Each number is 500 + 50 x the weight over its row's rms, rounded and kept within 0 to 999. Layers, rows and columns count from 0. Numbers have three digits each. The size before them is the row's rms in percent of the matrix's.

# layer 6 attention value, 384x384, rms 0.0933, rows 0-108, columns 0-127
093:485491543465556538403546447555598519537542468570578520508469566474443494503444509516526504533503554495452473520471411430542447408485370439464476527521512536542447518503503426597501559494476429538459483527498437538554530388533494505488480464486497502530576458446507481488475593435490522454539517511515531460531517568435530524456528525509548320465503522494493496591465548533381552531538
092:476453531540426533543482474550443311513436522515430519520527468505503572435472517524513502508390479562506480512482525425498527428500508427537512469487589484462534589562496498542459556523545475535551519535427542422559384531491553529477454574442468487483483591387514460570453482511480528529520543534555449568585572546465429477506523573622582546492416527489504556479563516442582549482450
089:536499498450517490602492504552532494550498556427508527587505479566520462497491516406507435466549514435504529383416472544544488504501487479507534429551416500514459570500531473418494463559511464557459433500534591621512548454410489578455446509472530469379449503421550544582434407491549563438565433489547550409600534479451422576537496395509493478467535595507558575580461593508490573433585
090:481409514478497472529521586527519553431544604592506510386539512495548498486412627569485552473495516523492468499524418482498469467498483499523460511463427549467447486536491442494486484473449469440484484503430462474613511492479504481480451493534459484587448513468551561509556543447523550550525499476553514582482501526493532458459499441547532480478589543439566485498379534464476531538435
088:445431514465533506375577508502465439521451470511516484473487533486550456520446469538505582586481509404493486486524543499494475486541564445500479535515440580439553548412374428611459599407625492482467463455454516528559599566578466526521476567537503467447525501527461468520464497432549473640413497474483495534537559456540578505554477496438504494506487467396468405504559371532507512449491
087:513525470489544501464463490531544478481540433519432523551493515444418543482463562558526570541466530470504435541514574563583509511512531481564526562491448475477464478539481587450453478484537474470498563524446484597501428413469551561473460443476498567546578490564536490621538392517475468528557458476400478432430500485485549524566393485419425465436516555483499560562417444551611463494498
089:443455476500463531552593434504528550408501407541511518524463488599492548504466455542505457532413537520514587540413562514456495533539472562490589497503486481491479581534507478534381524588494493540505519491607505488537442432512509553513446443506533444484451466411592510506521490575505498520568557452487453509521535504432603487470465489416491457584491482532455537510456445565495496478519
090:388468556533454533530568503422507476503480442521575591521536484458629518473422474504460441494460438548540544459464506456476546520478565487471500486522445492544480579497510507555563477524499509502501419582483523508515500480490467538513522488605467481543393508309476454552454631610512475572564492517532621521527423539392494550512520489489523437531492522426522528474439543465622456442454
104:433506511527389462545361565484467496542498445599624491542436538425513450513457551524460452506523562511547487554419551537521446429495504580602574585548457537529455455451406572475564474483614553478449481555436506504452494504534539507368436520395461376523459573493451494531529535432479483397576519569480538496499601543467438479510553465512521365483516489527367444536430537542499413541477
089:409500475484558423534551451542511469505379509555548485596500523523545525452451673523527566472610423568448567508413527465471500414542409463572520429494509514504557466501449536496546548510562527428473446588487531565472493511535542596467362524472516610530492489425554544442517518465463474459595448479504502558537553502465585465486451534450413494438553517465482580555483553506433525549488
091:574450602531407447542435478527520578637486471568473510447475487497558569526512440537516480557479527488568500508552491473527481433549438531617523473588643483476490567522511415467584439510507494438489566509386446461445503525494440486552560474519518492498486575436533457570527509588550442463493536450536457445466547451492468418432487500499377548485558513559365487541465508494531457445428
089:647410511455540487656473527493572445467459589446544622532557541527562536443477537503534466447539513505510519469483639517488520504468559426497489549430624437478484454530431481430460523568524487537485564520489499514427449486410522480570549450474533454485441462514569551436583592527480504457515568507523617548470507470464630422418551569465536545502419438491507522498494490421472468501489
089:495503483549450536507520516444411512528449568449528495477426490455499557543438521489547492499600469574523528553456433441401425546580492519460585568496330561592609485496502454457398517556454538505464512524534444452505492510432601526511532544483593515479413546504512554578585566541453468432458525578545440505454524511483378576470544503467455468604456465509529500434445420420565437455518
086:591467494505462468529607500477417552414517561443530502500550540521475500524440390443549507524490400567535477637472440521348510568446469420466456511479549424404486458555553389606489474457501494535444497526482531525415392479388520496532553434483516488527473550555434522522577481601450541561512486526532452576500519520480458442428465487555550460468497508502476373435563466453449495469504
092:558531569476481404559508520433524449459485514530493587552557540455484506491521449478474480467539534477398497517515468453543546487506460501421436482492466499538557614432489574400501496504556439592593455495529465519487483497539602527465555346498541531572508442424608445447515465526573449516467488505508534420588479458533502504522439506585446502608498590537496388522455563492523482438586
087:486485451563500468510427540476431516524462503483434472512584513526560520446419522537526547560415571566503550402415440556507455483452503491562578519421458422492459455571444476503483502614402503507607482483475446514478505577508522483442475506479602503475549437525468512502503401468492542528442425479514510525515508480470489496494509541495472434540442626538525519476437453437409479509324
092:475501551476476577561434510517467581567513468438576457451463464638560501537452517471585516523497550531457557444566492471475501485415518570555532458472470576530514491528438568464504502477507414561530557533511458482437417498522499551509546536529517422489475492449431558549524499592495528454464627471593472563421461472461448559457568509496476473482520439433564573497551507511467469515472
089:584494563431499431557490522497510429446573464481519539573483474432582484498468546445444499506539497461426468568426517486542464536488418490531482390493574466452485552435557494441510454424493523467414511595538534532504521427421528522491461502495432444399533539455485524504530516503483569521495565536468541489466502496440523508513543456543485397506582488474435527530592489570400451579529
084:466556446491575529457461509493555511510361470526462428532488394517526515533465452460482479528428528464493478478477538532404537429517481545445527442561448500513589564547526448571501508419449478429491462499444539418476490401466469521674434486499471473500546531514448426478479507484509440514539479587525508529599466455525508480450524483562485431488505500464448509521603459560514497503555
095:445500426539518539538525486462508529441574477451505516572483449546513557502511542449572508532474547511468468528503531512509526411531458452496619495334503402550422474576580443469441520500482453447501517359483521517536519570479632432500597505487475476455537575440488494441537443552474558563473577531547395506473516492494456559515483515569493505573518556512511507511522495490445515495542
088:544487477537581515538506485558573530441487467523429558467498525477478405464504515532495495461515482557541404445544407471523538497552502431531496570498552545472505446581459416482468475454451413450506393440550423412468439510539514433436636506463468456427517591457518496523480419490443535525490526438540513559368542505511517473490459550560468507473598540507495529532450537522542462476497
088:551516513545615415494512559432495527522499551508439468569543572521624529582446483552506446440492452507462590478465531456473572551504439471428508537465457418476525524374488521455518540493523473478475555558436535515455591475552496456497457415556533419566477600604550508507508544512495481485475421487435566569495418513525576604510445549550474486469469361564460487524554466514572483484495
094:540508376505508526524494508555495581414458419606555554465546475454451497525565462480474490484504477368416543511454589349519464497511583579586591398455570541425434527449458434522534472500565615560522509620459540519459463524412502422409530604492477599568585566422514466418447507523499539540554578518483455544450561569526482483576464473466550505498463499537501438570445565478585422434468
096:444513498515562490477430430556554421427517466552454562565499476438489539523579451497490518496451557424504416518492531481517514527508541503442386459457511600434460435569553523466511489549557483457456405483447432559514567550433482491504512474495547490521509444515532539444491379500503558466483462494483502490369395431435464444562454453639465392446533526560465459487478452582496606535476
087:502426444492417498458510556568433498474481483468624560461603463578535543471394474486460545453497418590483399515486492529509490502457466559483515450499551429550538539492541511469491575544505489530609610428551457487474456517450520575468509586611517469430422583525513536476574443552483506491459601520521433501493456431547486513396523519564504554550528474436508588499547465498513439480353
095:497553443480529431701507537455498564527558535459481456531464554596472574550503559521522521573436483401440546425476449429492521514537520543509519526571581526490483487506596461473554606557452503511513523578560477576538401547496544463453467452445492484536494512478560556576448488539472454438548482484509525374396563463540514458525440535468464538511508506498504447442440532437377477525477
096:412507499541449477435617530513530482476614517491432552489542405363449500562525501544499544516487474442508587467470492466529472435493502471494513529556427536502573493505524435491445477543563563429497581583512508424415466522541467429433533495463523486477529445519555503606506474443493569526478429445505499484448524514523492503547532560440467495437556489570591507484446523471464628473551
093:488512469522539425506532617417571495481417577432522526451485525546515455495566439441493486457468416559460572519456544481487469473437627564403471511663523514565590466480478514466519534614427472522515535466543544491473559491476389429479494438460461500443394577592492508448510533495491583533435510530542522525547468477588374486465462538489542473470429462517598512534642478498548501422579
087:494534435521411498348581528500546549529505510503451455507488471447522510422509572529555536374529515521534490543501473523486515523534504499505463574517519468509587528510465526538535394397530526466484541574498477517522547485506462457490469458437550530448528346490468553444484532603508569531420478529533477494522546445501441549571485562470472413437508397519593461498490461503463425452531
092:555583485455515517520571496653586464524503453455487441484458495489482536509551490460583485471501470543551504538481596553473518565468547585467437477479563548470427583570394525588449486494497484517459524512534473690473432473514546499563542556542481411444520495464481464604486515548564482526474529641462527471478514514586661619593473555493656565535519437492563510586569505584524502471449
088:572593472519484432560456412442660526505523393521446500600508466455542604527555490602516556549471560547461487485490548486458534458495468472466493677475481459536444524513403474499555473365556609466567489505443494535462490547525466515414513565472466548535508509425522446449474461467480511522622468597469480430473542443492579451610525554463477496451535533569497471497497494536460552476510
093:489510461540598494551525435431534448526563499571517517511521554422524458582545514531485468410502513526564426480556413469546444591573527487462480574501510636424442447541467548514492514500542490481504470452481530487476490439570526550560570390598411476478569581491474502428484467464507548435547515517407572432512600637422448548490441418544462473560528597518476471467596348552495515446517
088:533567526473530556529541568557511529514402448591485527583483522499433498491562504478584489517442496503510462578458481535464582462479425464524487619593515460572522532480522525464556481487475549501575476613404481560553469494392501564517459525464492578495424476596487542501592505468460486523406459502495538525470452397521591514320517421441495550477544476504522456488514451524540560511489
093:479511532528542494520471469470502465522502405485467519533533475477449533590543484509420560522478456514517495510497504578454541564572527511497424538509460383491437464456487492534367481479578492400500450519473482484482550512520482498470516529428493488476544556526453577489468452470616542488468458439530450560419507493584557619565471459506482459499476489498415544549564463537499436527399
089:513482549456522487523489505420555476447475483527521509572451456529559557603559428385580474523552421406475446420502423540516455538535515501462471517476466498433474479576507473474627565543623442436543489424603496401528473509532469464407490501486505552529442520536557441486552484618527479503422497556522521469531591448488468415510481501409553430506497549506562468498483495461460639456436
095:473551540585499469401485440530545441526496460481401479494491495439488540509517547575455539511496461563457502528418428547528490437506426502511528489521456439526490499504476556468469510513484501512493462531518474547443494464503572592424455496455499459467544509528451491426478456548464493438628474509459518482465592509491482469538469462539555374452621519521424480478482553477503460522457
086:569472552525483455406512511380499564483505511527515573543546414508590501483544542469619512540511494513543568463557442590396510516442420564495500476551569471443439371477457530411494466434541479487503482506465497557527559553511607439549501584481521473504486452408503520541586453529486503504557422504567515555481414470529527492454467498444493505479496584631463413511513575388506547477499
093:469569468531580482492463558574491477450496490497460493509458428512468541487471469506468425546436510409612429493586401491579476528444516512477518426479493544571465470403545560488440513479461482482492569570494412511497479468463469530483533591515490432535463625477551457459538437475494542462488553491437452596514554451517493518458542526503447582465530524582515477409474559568482308485462
091:432527487487481535568547548460463491552608441512484551460481518480503390511567466491406569405568469506450466514519443440486432442518496539523469483444422416513483454509508476493531468512495492546499422554492503477518490490445417528388510427531517455524599478530483525483545557521571603468500442542573562465455508468559474503464576494458518507458510515502373442590411437450458458509573
089:489460456317499537534507502445423501427486556550554475446456500516500545588485584510445473490593507512551527569496483493530593561511454545620575411456449561495568484481424467494428528475465492503444529455479474570491517499497534483523469572488447476477552532544591538583470563494539456521533432533445508480476509453539493519583562426505453485524529387454503573517484494516529547385492
092:475500547452525543595460462451505535494560341440504490513607535415498499556405491435535536517490458432514454474465456539541523569447434410544407527514465411412556561478485505508460408498472462444604512491450478521468564518576541578412528538500497517561540473435518522552445473502579509525526548482462615521437477578556503414519524543484449471581500507483420486590499494418498485546410
089:539511466544529445494475493543552531437527513462584561482447565570612505425628487462476409465538533494432490535543487472506505429428587513465528491501460456486534463505527449470528547458464465451458516491514415461482514535487525513526532461519554521405453390477487426492489473498386485544517555489475499545517501401468590518454478587568483476527541463542414575461495493558463534459509
092:558547481501545548420385458489462499433529440477494550445532545461616598542512407566484454564498484490455463506519534566480481487497587441526521594430411458403440516503449456494519498547418478480469509532462476420551476498496500502602389530570559487501464572456480523495608505515419515553459546522499509559492597610591524521445492484506495485584497491447502448530469493441538539515559
092:415510576472515538464486481435571451523494418520524485452549578494513534430586468520536514492415447425466512485555565530508481521584578608550430580481448478533538496510563580475532480464452450548600504607542499541494438508468429476482538476579472514529499464499419562467484452451525490516515463509457465625500480586491472461543560540456505432430593497465542385472527486460436457496534
093:475470418492486602517506486540570538540406544453442483524539475511502424514546533549495509506468479519611457492539463608519587544504540534545507461547434632487544509466395457456432448463506515499556526487514463498505523480480522391493431592500609478474451504561529515439582624494560534642471523480412487553558448487478393548587532567500590510530585532447517572507528433579575431445417
087:472462502451561518495504472493558468494514494416571449474412495546509541577626570467456492470505527541443448580636470568456500517482462483466484543473454535472483416429534534469456486408520436500536503556585499565560413507481489502544523463542577476494456451439541537501491470502551558516517588554593592549567471461485440576551602491499467480500459524517505477506475495523511487491515
090:484543516467494472473463471563562459402472499528509487465469452507561464646463460501581412512405463512550534397526509451466516511536492470467489503466407504503419522509419470432489480514449446498534507442516532608514484563449472547466474473488502576507585451422488461533538390456416527426547526497499563526451470554585479563346529451527464447490512537467500439564586466542471474447549
089:469554498484488453610476463566508541470411503470533494535494527471493465507410570461548455461533455439508453376494556504498510532515513472454455508496470486471441494528547451603495576413600552490518448584496567561466554533498562530519483495435531461543438507575418533493557431402471575487469441533512536517498409449452509512559491568447454485464461362486498490656473529416540518503530
089:439508522483483528537463440520418561563487478515487513558554397442485485471495474544543478537527473461439466483530525592455499571550507446472480483522489450373528439465504486537581423437472447543454459491495460568453534400489533401477462404458490568493385537487456492507523541516445511458401541581465414541581431500502568563583497362551508521569507573414434449557576535475478489498523
091:546489489512539640534529498423530497548486508498418626550512612479515533456578489464572447491450495529444508472482534469579450464542545468503426571541495604477534503446629494489469525522508511509582450488542422521486487465434396487459422490471554479413469466611533549488538449544527520478515478507558514497515508545470507527363538448482447561468549588451548440554491508403444444515483
086:519628523557485556474515594502489454548441514579491524497584596522522490444565474486533500501504447481483495430564472550450548611534503534493479542493540511456432574448533455400451473546469446422423451551549439540504520397473483477493507514615520386502554510493547387495503457478526508488476447490446468521541456411514431473580499461382566425488450447503438494502546615404527488454435
089:591553483589626451450530558477475557563468416447513503565498520417485583518527499570486522538475433489437490459497601532476428535444477513418515449502497546488479486491549470527625493431494516499460602507445558524430513370555452528468468577489431527382493507491507474504528505536603488487435489547493536443614511505503522564465508448479485493489482493436517480399484408519437508548609
089:489472504423659531531624462451494451542530440531501546507568478489469475593515541423518469511519428491488497500512395506474490565457391475613430540497479448414479434396526565488518416481607579462465546498498547517497491496517492523465489442495468561427545413531490491478488512492539496459463423469449465532394415432570497444548433508438441525507376522490420515511444464552516578468492
087:403562538401532443480472497436546449500555531529502550420509532526476501470613520584516506402481537529462476547523516410509512542496432468513543428444516462479466456502480539637572460509460445547458572468494494445499509466512475459524422420498425491416453500560587570519540517577465494517503459472564476545486542483652469581607505529544470421526421517525483493533455477440536514455447
088:553480500411571444548419511412485450463555409579615424593506514468509500536499475511502465517525471514496528475464538524482438437465410497488405549523489491600455534581530591532441401481434463442479533549551469521503492483502450543454467447447419552581457439521535427415463505452646540535499408503592527421511562445567439511587503524534531549548474479518480521569413483597506503475491
087:466551596560507522633477522403427501505469541464508502484568514516526421431562446627488536423514465513557449533533541683471456519533492405427458511539561504584505560490549586528528515510499431458555519475437453584524570547510482386388483552565580507471489448565479461468544453515551432526396480552493522591533476521583469471546495473542591501418476578464468476473538528528532574499559
086:493447495533569489344468519500475470484475570400510488414498505497450487474479571534441497499566565468506474411549476553463526458528390495512600457527454578543523487581489448368564478448498440538507495554484507514533519560444424431474420449402440539513554476451480624489521517502479592513490490414458480570526570501529551429536506418491538480548481530479537569474609443490533462529498
088:488456482568575423509412538548504365463528458452560488481561493464548497503480564505475385497557588574528530491614490515538551467620448492397549523416571490496623509498490435568487512538484486569537467406456489412369502473539532484487429607410399529524438488473535551496523505419480539515429473548488536494450491574537464519489590603492472470475502585549481474497475583560405504466549
091:585521498563468483576432462510550481564566413532459541554472456364514481539561519580459499553480469503533517512499572526542509493480484532465473449486534441443489443520555502556428537464489452415522428569463497541512542579550529475602420624465531546546475463561532544550477554443500511524525545456493452517453493557425500515435435490512482408452465471474433502497473641543443517459482
094:526457537455409537525536520418376484546573468477587421472536475487502508507415554532477485518421476538457501494542479548556573597651534560500489506481520517573535507468479415486591511406523500482590525437562424467517540478506506512496513510523486472508571472525616552463564549446491532369549454436514464464484458565596465504501551509497542554484351466470587575503485499496522533467538
086:531516442504461516428464532518427604518440456465523533476538515492658436515390468484523575521468540473590520461504520465576469533514492590503525506492561484478494462565517462407533512497381575428434441541481431455528483446475544516510500475388547513376499448577501476500469492542479482533440558500536425419457446454514564497569481492519527487535524536562437566500570527603540590490433
102:458459499467476544513484487523388431462424551437522463462498533478472475537585461516530513450506501503531543569457495497486559513543376520444451590466501516583548530473552585497531468498597512607536521456489397522481467482494530377479531563395512560487564502487380477514465566461485528482433464551480428538580503472585566543484527530526481558505500419554472429491484507453537517463522
092:554479429579500496563503608403463503505412494446521509471469560499525497485612541544565494463460530530503546555469539482497492528443471446480546372485446559448585590427493426572525487508473472541486397408470496493485481508487458441549525575504474547506451530478542510530540558457420565485427461455552476481525501402440469462522470548555563453469442467515529452563500377568482473523533
083:555526470422553434523534475426434477481521438507540441482484371556430500476584500472517487513507536522506544479469523523492489455506431453473503511466540491509546483577522478418570503503395463574403471528466464523510491485469438508554427473447544477530486525530465527459562506488555536591409506427553524482551454364486402513575441402481478513486604590441433457520481502496508510526448
091:422554535573548512476545438456536508465455561500421448503524428476527527463496391597481567499453440493520460405497564571505490514527492469378450517420524389499516439477442564436526400511405487507512524478487563549525428559550425464510478507449472559436418477437433482524499505573524507578521498502516595555467458529568513585441450480574504534483523381497518483483608529436566421523568
100:488449520416470511472631536496482432543488554489479538431505481493430433531502462472516528462474518390578480478442532544477589537456432393523427479531368483611542517506494485416512498442512502506490524488462552538530585602545484475545539534454556489457442447505541485427558523431537399500519553548438498530525590458498471548557467492450451497568426543575487547506523451505468500550519
091:468493440484541504548492516475536495545446497519478509588551454514536445491533411578510534528548512358539590452565524466520490461552443519485518512517549585544585478510447426492534494517479504399517431514527531479415529429487486489527467423480463459507533486501589547494435416467473537529563498500445568548471557647473486587436480467446447470429413452578467500459438527499468514453477
093:436476570536535404541574493614443545370509502501403513464468531493455515405538394535444535595483579555554446471492511571474593491507651483514461601494492534530472507556465547552437361416505444387443522602503493563521519504454440560550395620464409567456462534471561498488446590516518547429433505468516506478524451448457455508597489547548543521488484508613519521545493469477453455551491
092:441569440447531553508465517547482490495588432396461544507590472544497515640566554473507537502366491479571499524527467413473526538483551445504519511513586468551511501535535473438510550453591436335426499554542460521511544532514492526452429510596454493512524499577476593521481492512498456505503426502525466424453418508476434486470493499534508420418571443439529433594465512508542374447467
090:552470488554419585490548504425503480518576534480506587503528409567450481391407507572490523566485423552468521350508505479502535542492486495555410500593438571513543425497450424469554401629535538497375426462541431541584482444486489497491445486575608449526414445480481487542500499521514560395497539578393466435466585479590433511505468461406550544501520445591538428508516505513587496528516
097:465509468391445422562564497550414490504475541539481536439458392501542528538614491357444555606513535468514447623422475409615504528450554527498541543492550482409475522523460429531474448400463493480469508433463505508417509516521515513473480479575484465497552511512576471501599455502486439474580554523543631414484528493483474528529491468479431542521606466547550485562545496491444568484476
094:528518548457553647575500495486404519536490496459481445438506474487533479358539509433534500518460473494526463456536485476462494458498625485513435543593473475572578523499448391604560514538490476458445578581441492498467501411540552489471520465506547488433451477495449507480572544467501548492572484525453440465465425492502515491505483475434537592490471492433536387495545548535556468487595
086:425528493487595556546452416509598510517507505548536535503505442477447426442497450460495523519445479476455477530478486565593410506405488388504495575514448485528603453479486527422455488494508428636624543494562477597599505504557486494549510535519612474469435467576473567559486516514523505485578498403521424530498481439544541555491499435447554469493490518506515459561512441557526480477527
098:591550489540428500558486467574549399472491518436513497525456537432505587479470453534510553477489555489533410496447414487526509523534421555506490606544611370441461519528398485460564535417482410463487530561516505432566534478539461514495495500453462435472403454578580504482537481543512540567535586558451478523457428480500480566385529373443520547497510473486495593537479557493491450503468
094:505532405491453527509494466546498530482404520479544440469465574424455529415529468475444523537479474477508587535486496331464504493473479557505486445561466629580418403519542416508442429501535509411579521506526476452476500500487500481506493502497423429492568460499576578482533470458439534495487496472559617550440513478490484443370509540520479429495548549505597522554418477507540535474487
093:462477475479452443424504486566539407485426607437501510473456504548490502456475485378504453442458521546546526493553455519489492475553509431554486510509457550525465462477497520503553481617499539554502405496521478454509424492438530448497493494493518465467479519442542537513450506548490460475570464413542433584442489445491489510516518539553509536453524453610620419448478530464504407498420
089:473567505483540527426544506493507460446443468521475521544489553469554450463535478554584525526450427459422504487451504507527557500546466544482467471488478502416564510480451486427416537541565471513579544530539552484498482591498464381474451585395497598503479576539421565572461506580421623415478490476457577483537450550420550567545500511539566512515509476459513567464474492446495520492527
091:571463504539498502472465441483436504524484488496443490399376443492556522454539575455504506501491519433476553507461468530520460615594347468450528512509479604434542533473545540527464391533509488585442547525526501453483582615515477578532449501483449499555555493436566520506528487502433532567611502406498527439541491474528543518402448469460541502537483504531541433439601515551526576542482
096:409520562522474428492421473563564537423445356553498517497561461430511518496509528519433588497547458429469538431457466563475474476492565568592479495448580489509464544578473481509516440500525425569479526584471489440476583542494546537496546500478511462563496486634512432440473508426446479430558404508494438570581449565458503540488497576568520497461410563372444508462455497507622476500550
091:517594395510537479527542452594487433531590528460590461448574441522619569504500528427454476493573428494560532551476461583529569494493511507471569527451441528504548559543520513443468628469445622518514522485517418431512458531532524601527555471448588437477547534491498436509581481532474513477451618516483439600398464525465577474470485473491512430488543486488519465515571475559559391463428
090:460467413556493451464544565506535502441482506548503497580424433539611484407475533461505533423553401521539513500427485416591447602561502454488425541481432496623572540488605522568518531521515553529533500528565562421521481415509476514510514473504515420500578482478627627504461509507515511570622508500509462587485433450440527501446554649496524441554447454456459477582518511508528477400513
087:579446455381463451523510490495506473484501511578557457494489380442548502535493487398538532501519571554452467518457543436515352469496562489494537506429572433507519513552603484591509566542482444480478481591413562416494462450470506539515428503501505511375474474626615451496514506502435516545559526521498466547413448524525448478550516563522489413532526568466542546512541605542601548444547
082:471619515472534530390504453590490461358544530609563547456540458480571604540568599467490502480475544505425501431432356465542511494546516547496477492509462489433437519468535510553471476532527496646543525493500543463464444509519512502459507443445433456418388492578530511466505516434583489450510491429455528496409519434521438526516411580569513526476588580500460453534429533441549533407520
093:532429496548509464531457486541526514480461494486519417513418484526525504467524565499508584477610527507455459435469536512463551500498475488463564483435460480526398493455558488540572548481509482503517527515468524537456530509540500482452490520520538540555381482538568528523483466442515463441569582502531524499399488519516465516528481576555515434400530547543526437535547638492390489488568
093:495544516455508494383538539471519492601494525563480473560508535474461596510520499570505475460474422387404531422482549564520552507620562485496526471578558508550511548481516559471519513454501456493562492497512575472505427515478441486497391551514483536611564626471535446517432477522509475495543531549487486527542409570446534563503502469512492513469389494403484520524505579547521559515454
094:560473436455417521571549492522415478489440471509605525520509488475578578490480491487555479532529457593486516577396618529551509440422565484540496529488438562455519516494541519457497429507575519539500541530512340463454511529498503495430436478535535458524533383573497451482588489616500503587514523467600574396490533542528463463435520563384421503559464565437499453472547461550477426487480
089:510577464496559531616487443511536549422547492413570575606486529480463490511576434524519505514402444564460496531548534513430424507546451445488411566451581542549565487585454487546495535470465492451505460590514436392589509494430528390550468461546420440516542516440492516493423463509491440455564497414492515512517457470506495378462476448489429526517478498602390499494483444467510508576570
102:622492597418528427524571502559431491418522556462471451478505437473482490609538484489551523548509502503466564542610564485481502485497491537467535451448472515524499511500441422471460531499422513412488451468507463417553434470497423527517531491450620498495510473390498447459455523469485546545381511563411524466551506496562599526515627561460501450478502446521602550487593567503483444434539
088:478602477508488504436405497450649468568487530536512518546424437493500475514450518541480474483614455466511514570537548447535549520493461493439651518370526434610478450605473458478512470472490475591514431553549445647503550443570459610438396542615533515587528522569511508496459487481549567521541479459473553525497550520519420457544489503471413612525502457432419488551439515504558493549481
090:513478485573532499447509472539498501465578574483560553534448463523490513485550512402526525509456531488513480555433491560599522484464503511441461516466438473533514499464418499521538515543529497512516488504504524477447478426518487371553480618540443529510569558527582503518477480511538580447524543540496511484483513483414553563579418561483485571443500464505464400452525572416475409573490
094:522518407470597523507483493529463474501533464629445458571462519398428513626487530528495550539449563462541476540552535535633498450476544569505550491453643466485508500431459458412485513536580529509448549512504525592440534551558435538441522547512450392532468549524546596483435540501424578466491435574471487447482420447539540437485506614590492508531426500528474537516520536413493473505438
098:552486464526483466475480569512507557466504541466450523426563547536514513579590478532523485507472531502526472489602484540378551611571547426488530436516456545536553539548547540486448440509520516536465519531465472518499556415583575437545453484468526652410577528516389630546504531479485489514545465539464517498487497556492417576610490527526547461472414543498569448646450472453480481469454
086:524627504465502508521467544340544509569552501477462517503509555566575475574503522536510516443509470541586521428530484473538426470387443508479527504513480503496441539487505406508507555518490511528486454443558515397564516485541511518545530511472487488523433425575448483557479394554506526475537493480417379498521591375531508477523450567558434528479530474451484534492479402540454524456530
090:572390498465439529565576534522489473452505477436489477566536418437574502492559512487536459520483474499448381520552453492566540507479470444447464489561573433406439534500501511595541468591481529421356509556429542435421434574551555517568505465417523482557420485519519429534469534528540550534365468584454524506481489481491493541563498479446499556606469514450520575453468476506509453496487
089:522487597514474562537518462497411458487496559547516487454507495540634568504576420479418535431482411530479561592498612507513542497579567588542551558499540465505578476462455434446449506674474435478482492492536425543603481474456523462501493561545593458509493456471508572549483483470535570537427533603486475556510535417391532618488492508534555481488561410483469548477561566532501414532564
089:503444533514477428543398477554472546454543471551563420460439474558523429493541500442476460537393434466511583543574473475420472560530470579515456529527625533601505505518490430519505466443473505487538553519486453530467605512626589444504534488526476515475542511500419501526397460410582591408513467513512537553501563417391484466474523510450499485487504594460491414624536564574560509504578
094:509464460510583478494420484561579575510546459532489517440533554531594477459488482526439506568603486487490533470486528460524473490493429481508457514454451524354551523466488479462462477563566482616536534426462495588535488485586510486561524529422492578548542493580556412471467523521501490475448500450588535435430521607539562466554543510498540524470436497525443505446484583551512619476523
089:428525409572450547408528527454480449566511552502520499483461543506488579489566490496448443470435535498533443598469474382452465444454543491486569553573450376501474445518520458541555448481452455446551526534556470478556582429553476568539510530476540503543534493519559517445520568521500535563530513563656494464477425530408514514555512572517538474422455531477461537472454499444519501519492
094:434547515530465538541462480495542571464546518501430436503524463482454545573532509527511559431497475449494559530512535430555440535494479503395459433480506535429420391442458464497566460447455495471552524467487579484485389459524480507574530500497497476462527479467551466514497552458477510486478536497598469572547443560489481565524531629581424434432444431504511508444504555541431463512436
089:614512434585528550434426470579467487456481529440590485470501500408490476532526467423499522485554470504455500568448463461529529375498457448580410534363507487439377509532466532568520489545514541514476523463515479466518468490498530568482460524454530497598558525508446492468456515514463487504503607472487482538538499437561419482513608572639448594482468487360545644449549431445442529414507
097:569559553591447557470446502489444547516526523522579422567387478491494561479648532559432479476427539546514493529605567461549504515489524532558486518536471460477491483453519497553496434453412463542432534467546470475449444452564417524537476509468489514466524472477483536488383487521581533482452584428571502532444481529500406499487530511513505489512497489450455501507523459488540581446491
090:632481514594421453507523469546450488535498580428535495428421424482538521461471457472436576500508632550477435485473477504574558460526537533503627432625546453559445412552425570439534469529473513559435517529468544534546496530605491481487372565533451464505501530492435613499492467470491462449522445511469471526496624401517533528436575552509492500473537402466491434480451468452535530507538
086:528536532488462474512534477430485428539512493558557409584440581530492468560463469494553606581584542434420471541448507438547428474450516383589542567471444483452532476461510505523446533427538512460484526487565526585521412502522564513529502492575488518567546468496532509514473462531479493501541470405377584479473412457470439546450500480477491508507520574485503484513452540461523602488523
086:488447477477494480488500493574444486535506601496433384493538495473459516493453505536458452473585389474481493527470532572604484560511552490446419505555436567578455530570534436524485474468543508540518594530473491479536502563470553533365457578528434548443503535533558415399467641497511481577499462452537479464411569516535528532483504568458390535545504486424484426449525444505436445522527
092:564420485643564490518485496504570509532510469476538355457529570564479449456489510512468477488567467599540537506459472485529611472434503417540511439510531519481475561509537488487406408502401540522514541571454460492549564437513491497525475530551484459540515466538554518415469551522506496431562593505506426543521537497461481504545465515459519469567595510532435516483523573444605446581517
092:482516520513518481445440575511520494560474475537470509455526427598533488486547516518493392535387516570611559589517479432488508444454478452546543452628515439538454585479505426571564550411405437429454463421454515417445509495541552437441539457540485500483505400511452499513559441557574454441518472456484469552489496424439526528392601672574466516535490476524448534460503515611471533595482
096:515525540523436604450526528489446494538400534538495533439494540558516452513512463562553494478432487543514474535506483504457438506484559471524539464502540602439413474542511463531562557412508449396500451538534421540432349450460604465460453509429430461457536465447507618524512473471566517506468496446495462458557491535559520539408558465499433592497524473526553575598469560485458568530448
090:561445497447450534509506473537525485442493515535418495517544472555451442512499572484525545448507435419459465506569521519553600533448431482587432573453456558523475462487547458473500504496476458512504509485530499554520510521510508464545591578592451540548518454447533476501463556511482578476473588537561489522512450577464538523423551465559479400490503439368525490526443437524340443475570
101:464493503446498572468579540480409528521533526478400506500504500519416507584511472518438539500432524541476427514607517567506474476494657607475471538468570505547520531545520520467521514428478459546456513477492512398507568434485554413600452491447587421505477411510506483493505494552536446532431450577474459467584489474497556533528517505457504494492529513609561386357542454543566441531472